{"hidden_size": 64, "hidden_act": "swiglu", "norm": "rmsnorm", "norm_eps": 1e-06, "rope_theta": 10000.0, "rope_fraction": 1.0, "init_std_up": 0.0625, "learning_rate": 0.00581, "beta1": 0.9, "schedule": "wsd", "decay_shape": "pow", "max_seq_len": 256, "max_steps": 8716}
Each number is 128 + 24 x the weight over its row's rms, rounded and kept within 0 to 255. Layers, rows and columns count from 0. Numbers have three digits each. The size before them is the row's rms in percent of the matrix's.

# layer 7 MLP up, 192x64, rms 0.183, rows 137-170, columns 0-63
097:149108075132073130128119143167096110137174160102126181139105146113113089158087151112156121099109099118137145121116116149122138134122125135133142156133163099153097143137128118141142137181152152
104:089114184125112154147113093105171127133170131129110095174133107111130106105144151142130108178137153105122165155143091120125092136154143105151147151090139157127110127126177098130150126132117119
104:113109178172134102122125107157142143127118094135144087099113103166146127170123145111159124120124147109098111167089104126141163105129072123123138115121153167136169108104100124143165110110108128
098:141140155128111161110135108128090090097121199142150111100152120127112145121134132119138124163132108137163092103149126141128161162129138139196150104166111131096133155178127112140125111151146121
095:095146102127091131093144120101127193114146148135141153077131087148103131140137146130175121108184121105106155121145083136119109148130111098123109135075142119145143124134118104119150129144150163
088:154125103150107154097123153086136128139161154137132138133124132143128109122145139093115123076116100136143133169122078094089127140113101110121127112194174125125151130089131084161096141115139112
097:125124098141111159127117147154102136135195124148128212148152129113155160139099108144124161176117120091128155119138129152147136112101146130112163123135087154154160105126129090136120119133133132
096:102124130099122122099111120092137120126136120092151032134082111147125127117131129127085117128091131185113135132121111127175142141117145143120118120139125148138131123121143116113175114127130064
101:103101121156132150118144152106182170102120112130165097117111115131109149123169134116173171137161152123131128104098171124131163130113127136128101112134115062158148130134109158140091130136133094
089:133103123092131139180107133100153167150127163154106165153138144139143138101112117114108148149116147137119104164091123113149129142161126083096108131146112099089095143143166124124138126156112066
096:137143132111140147148164122129143124147149135090084169122103098127115146116103120145090136151088132117129141105126109120127116078145141084123095165157117119104143106121142145175131110204141097
093:177115157116102136150123094090120065125108108116147124129151135104121125171132108145141140118102103124167152125123149101165156129100102081114131125091143132165124104132194131127159133125132143
103:087103166126116093119135148154084124123145113085120092134093132152099172136134157125132144080130139145163155137077140148110119117115150141139110097124102097125161156134069111133114126153114123
098:135155105161163140116088109092140151115153128141125120143120129110122157150123145154126168158100090144164155134136131161146147094185140099178092157138145098147119117116151122162139116173115139
095:137126110097137152140186133158105100080117162145115074117109136127132156101103115160127127127174112115132109107146093158146114166104160134098117140167157142100142110156143138120115114098147097
096:092159126116124125115149125126094122132142134118137150078084142100118119122141077164075092172141146192153135088126123128131120102106113142130118158140143119156126172127159149111130140145159137
101:143141094145145095102112104161146126084147160107144140166136141127116140152080129086132130107119168136150164102146181123145145162109150108127145135115093110119160143116105133141143188116112099
102:087118119078106092103149113156115135137154101106112143152126146156127109110123133138139126080084095153135090149102173119147146123157117098148115112114113112132113137095111131121135200091116139
095:151127106118167127124135140122113103121165113192158124091130102139115122148125088112099139122114107155165146119142093128176137097123112119147109119125137157172160142100122090105129062123117150
088:109109118141118154104107165142115128117114106133112105098137159098130087123121146124165140133166121151078162153135163132204103134150116124150134157138132122188165162131119128142096110132135114
107:121097129131136111093117139128133131128114144123131096119107142152171113071111156089181133149111122159144098128139118118121057167126111112138103162106141090136112149151141118132145125074159110
102:126158123161130177147111141133165094155140090125132131130146133152103114122137159129117158109149098126165117123182144130181170106090110100110157082132130143140119105149107115118101131089129095
103:132118135129123155144140163114163147101150109123121153118118161119112129115096145149210120101129132087145123130158130152112156143164162158121124101133164106103092129132069117146124173149131134
101:156060134109138097154123146113136132140139132130144107153140146125117137126117139142150157083134179146157100090136141167154119114118108107119114085185073122131145105121139168147097129152119125
098:103155134154077123080125122109151113105135128132137123126133148151139193138108128100147132149124119145118096134125110105110112129081116126116136108120169188188102135149110119150151107169112154
104:147148103131071114129157156151161122125141129107104165154141107091117100129105131149139138147098142118120123144115138127112131106099095104123167129093104146141131124169115050155136110126122073
094:122165142128133126131078139109100130126128112134160145163141165127108123143096108121126145130154149096172124109155178125107131094148084154121076085128096127086139115116161134159100097142153135
099:095110157106150132105098081138105101105085139113144160102168114125114100113140166145127123130110146155089146127097097111189139160128120131158103153087107110118132122153102136139146098114140095
104:140166148128078112087118171146079131164132146111097119159146125155117130110119140117094123136112127131090135081130125139144115154108130180107122119133162157137076118123124106117089148099165140
095:121126113100107088096148122102118152168119134173137119126105108112107121161123104138099121185078113118149065139111157164136113114143136122112126137098096146154089135138173109141109111143115150
106:156130113120112136133134113131164117149144140129160117103131116140145103158114127161097131073112151181130144076123164130129139147173133121115129113120137185066115107099158166126152105153141129
094:120185136134132132167108116146155156172100160130132099130163135089121125141095109146108145150116161144148124114107126142120131131091091116151196140117160115082159140122128136114182129119117139
102:117132138096108076111126157084118132084098141096086152155072135117126120087124123147105141136113131118147121102138116108155118124145117133135081134078136170134123129081127082125156114108112130
103:147122120119125110159130090137149114107090116128127164105116113127136159126156118104072149157063128144125085095117121143164131137108075115135144118125130116166142099126096156106126162162093120
# layer 7 MLP down (transposed), 192x64, rms 0.296, rows 137-169, columns 0-63
098:114060132109124114135124140130111147161116091092137132118097139121111116164083148122161141109120108109140130115140145141102114142091124154120142083112095143097099128172140136116191115099090148
092:125151112136131154112158138106086112099128165127111140134094101135130167143099156137102110162119120144114121154140197097098133086088107157102157119140124144139127140159136130069148099129145115
099:136135132173074124179076141154143087143116137134084129119142195140110121117111152138123111114104111099130153118152070140126159109107156128139141145149130143099146118146118120122158130120163134
102:121147088127143138132111123145132059130111132134155156102131182115133115153062138093119118099151141140126137140141164104155109146106126149159174170124120111135093125126093141115119154088129120
095:149112152113128097142125123089125116104117151126088111166159134096118110147109137105198140128117166142145086106124110154112090154138104152102129121162094137155113124110132149132071108158119101
087:122164082165117084163120103123120136126158138119083118164049138130106118113119123102163105119119141141095153100160144108110108105126119114117120153116133169108114123125116168093120124144159118
097:122164142141141151160144111144137079097111120123169088137160137113116115153125170199122101112159118141135099126121105121164090147114152112108134121119131096101134151179153090146110128132134112
100:136080101130143127116110104169150107165160176131135133126134159150159103128127148135115070102096148156130117085106131094141139086130129091135104115152131090174139099152130112098133131116114135
101:168133125127198166124135135127131122123138153165113111149076113094123158120128131125070104180119113120096107140118126127143152091147123093171153145155124117127147164123128110140156154121117099
094:125117149126117123119149202110168125115121133158120164120135158149109123126129100098095145127096140139136164132101117143146172106116146079109144117157139132183126146127135096142153092077146145
099:079166164133134119136128125106116127143151147104136143123144133086115094164126131140074118121148159136152154158141139147117132128132143151144158117105133082175109101165137139140080114067121151
095:149183136151104145118110143144127162146131122097120148145110076164117079125098134070112115123110131138125132161124117107119118152133087151138160126131149116112116143153100081141173123116091092
102:137128106086145114151098116080136115098135086147148160105134113154136129158125147155103128145140117140157126120131088182144125101121166151146113132141101166122092166115089127103145152165155093
100:101126147156124123117086107090120151133104156178151124168155127121151110135145156107114134147152150098159130169107103151092177129114110143155092169119119131137130123153131138099094131076103143
098:137182141132100167124117100146121105155116100143166146160157144106123153089120130092107143098145087116123143176150141159106118106132128127136105114142119130122110152097101193112138129108165099
095:099127127102159156144186111151118162101135190142121085127152136157127138141097148143153152132135110133112135115116159145081086122162128121100170123165127136141163131141128139090115128165152121
102:147105122093084142122111112116125117111161137106137114109124091111154164088157145181147164140136126140120152147100136113155181121116115155126114162121135124118167094143179122091122088106149115
101:155127103185099103149118125132109145130166161127136145178163154124096129133109163128129158129096134137169112090153139138108124156130132170118139105109147143111114192120139137092083132133126104
095:122103120118127117154114138106142172126124120125159149114081108134135133129087148143091125133125166108140142115166113127153084138160101152137133124207139139154139141189098155110151111149154129
095:154153074171137123098094128140075125122114147125098150181114123079101130166139132147152098119133121085125121106151137123090122135112155138125169142111154117091124142118104124095160142118135151
107:118106104100154121128164132146158132089113122093121132117126157133188130147117107145099157127089136107136128129135121144097133114130144134110114140117149106075171124125138114172077145121076182
106:145107142120085109086125138106126116080152154097147092082109114142099110143156107141167093119129148143119075125113132099123151148096102135146176126111125095154092116167121133092131132128118114
094:142097124149099129144103123175115110162164133155144118134150080150152122155120108079142075133153136141122110128121107107144182111089143131099129154111141152126155131127118131135086149160119076
099:118124132107102112158127161137158137180132150125098113121165155158124181098159166128126112091120116101126112126146094143140139086174122136118089118152110121161101104119138116124098106174095122
100:136116178142127138147126154079116110121121172120125107180143093116128107132166133167174153172083136117143138116107137127113128139161130139106130119143150110083131114114116091131083130090144099
107:146122143109105103111161137103098126106135146131159143135174094121127120162107104145122099110091142123079102121161106103131104099121175131091159119086140130103113082088110123111161114148124158
098:147114122086114099153117125072074132110089114136161125123120162134125125146168145123171181147136151157098120177124125157153104116152145135150130109125127098160121089143130117130116115124122171
098:135150132109125104115131052112101136130152145147144138177098115147119100152148097123139149147130111148111157128113126152155137128137140095137099111098180161160147160187123094134122147118155114
097:168118153152150087148138142143153168123111109129154118142111119144138090121112120122156099133155159142109091165135140108105147152093164060112146168179135133145115123122104144127147161125156114
106:138115098126114137117132086093119185147158141104084125143129101082091119131090138116121104117147111138101177133120122125130122127161102140121120127137167126107104115113175179142175110125165135
097:139113131171107142122112159084174129093131125149121128100114105135109100091113129090154101139146122128144141139152113147107123154091127144076120135186088121118108133160089138151159114107138089
094:105153110117112115152103132149154120153145123106139139121153121137111125124085113156151128124112167116160099082172154134143139137160141139112148163154111151083122123078113162119057139100108127
102:166150127091155157159115111124151165143120138165112061108094144156086121117137139128128134106115150111107097099140111143109180152139139152123114140125125129132155091152117131173094128100105157
# layer 7 MLP gate, 192x64, rms 0.189, rows 138-170, columns 0-63
098:122148147171129138151160154132153097085182104110127133120133132110105128114073135127114172132117117161122141133112109097142141096112123134173128152091110094127141065119155151129091137116113154
096:111145112132133177089104144131118141128104128099137118122145132094121084137116117090072124107100149141156109134131102159149159130114070082115125131158163134127106122146078133124149161120155093
099:093133122131143123120124127132134098125162135104083108128217139129101124150141132155149135111154100113118122165104113150099144148096124102123141135142144156130073110129188160129109160135120152
096:105099129119115090124141131101123137109133150092149116163137145108067104105070109132135154134110098148076122126122107124085112172179126114121154113126112164126132160153163136122107112127101121
095:087147144116125094133107191116086115111083136091103105086149088119150159110155127141109144143131100136158127138159108149128086125137116107141143137127159131160108117151103135140109182136148115
103:105131126184147110144110094160131140129128099123193124113113130178139116075121167109133140136093109115111173122096125143138130157084156114144102161160098117115154159137111139111138133125121142
110:153096116166124187133153103094121095170098125114151069142127105142117135107179141103138116145152123155131112150165079100139131122126125153132116128105099139154132131174126130113135103146094123
103:128170137078148111174133159128087114136114127122118142174147120078121157107098115163130148142118114144162120109143096116104103091156130068141131106108149127089096105133135139112148114105122153
100:129136091106133144102149102116113175125181113121111122106109132111160113138118109160067152154126101074130109144141107131142114150122105142100097172108143133119131124113153187099143155126152145
091:148141130184176138126164103152111132119125137112132158074125093160172117127087127147108094135111147122129146129133083158126102142120111053115116146132134136131112118143111138160095117159125121
087:121165090135144149089103150114092114146135176142157134154137121114154149175133130082118118126105111127090119150106101119117139167095106127134124126140176146133143117125132137174174115138176157
107:119150154120116183095108088088087109126110093149121169138155130115140091113101141116139099169137112158093144152154067106131125121149146130105130113160155137121141133149151139138119164159127127
100:111141106169130121122156131090119143117135110106121086117122167173173133147147180118128122110166113135150116121122087197149117129145108119158129118113107127134095101115145116061133128121123111
099:129144167123129127152124089102110135088115117119142130085109120131088124107117121122155184144144123182154178092151150103097117118151134139106101117130134176118099090150115163096137149120149135
103:138109145133136134140113113119145133121106160110131113149084107073170068094122135094117172135123146105137124109146131121127119087118147141126115121136108080131093127182130142107158169136145081
097:190118127157130108120131113128135132131184150137133073143140124115120140113154129153118087153156091098110102107097103142139147140121073111121082130178106131156107140139160119110152141143121106
098:097113110087103106108094128134113137110134120118126074070134073091154109119140145170160132104131097152113137133046106120135141122131148131151147109125122131105124135133130127112161134115095138
095:119103129117127149124104103109096127141124086170094131129160119105161162133170124114145159142094161085092160146111175151134101125108096126118197103124121130129105144108148129140153150124117138
086:121104143103139147154150152155116141114148096117148080069148137126110109122109088116132184106123107160128096144138082126154103144107134122109097130090114166120103117134151127147079106160121119
111:106109056128093130137153100104153126097131117133159133129109127134155138137122132097122125165128116153150099104125122144144085108147112130083109140137131125056144119167146123152097136183111124
103:135136152125160150138099100130107089118115136109107106106127123134164112110100129136145139148127143181130149147160102168138128099135129145094150149111102140121118159178115115117160071119069085
100:105133101144141107116090150156124087116145173124145152112167114130133116079127164132172135130084154134126177127185124168158138103148141117102144109078103103132109126138122130121145101121117135
101:102112149131160091145124120130092122092117134122162110138142170114091144154113154136157158127118125154141126138132077128144115136083090129132149107146175132108067105135143085132084149105139143
098:121151140149088098137117130144105093100166121131131150161134120087093131156099153083140159177122135137164137127095121140127136132181137126082135135126093153075100144145126117156125134096123117
104:135119104134166123127090111105127127130096123157160124114148102172104121064161116165149116118083163152155135149125135155165135154137110113097112134101142103117136155130128187129167138140103143
103:135118116125083152087145151103087107136117141094106094113130125175090155122155151090124143104094114076124120145106082127137096105103129157147125144139148119121114139112144115146102187120106128
099:120122115109155175125095145125106106128116066138179157124091128124110129167130185138150161138094132127140145127154081159167119129140152130105122143101107112111167090139138141102110116142114124
102:124170136110127141186116128131139123121139144137093096113157080130090143091123085125134155084116123168121134107112128135118147130111139081126141183109095145121104145126117113143170144169116098
098:125162111116093132090103154118104111102125130148099148152136110088092152143132133118137117117141177125099137118121120100114154121151104105097167175128109133127116092154108174126164148070109153
106:121129125154126104130096096108078133107098108151117114103144139135112164084117114137139121134105122107095100121078130157161131163141087135118130076153115162161150118099096179120132160116135117
097:119082120127135115141099118128149090125144147115100130144134101134100097118104120153142141134060126154138137163112118163142092122129140089163127115126097130087088153107103141090069134145158122
105:129123094167106178123125117101151111118097150134154133126167120128159099161134109111151094123153128119136106114114107129125127146102159119127203151112140112085098118169140139188113127128109144
111:170151106137159081124096084138128126117169128108144115169104142102141133152128102079144110130149105144110108129102085101115170096168123104136137144110128125091103125133147088109148099145147135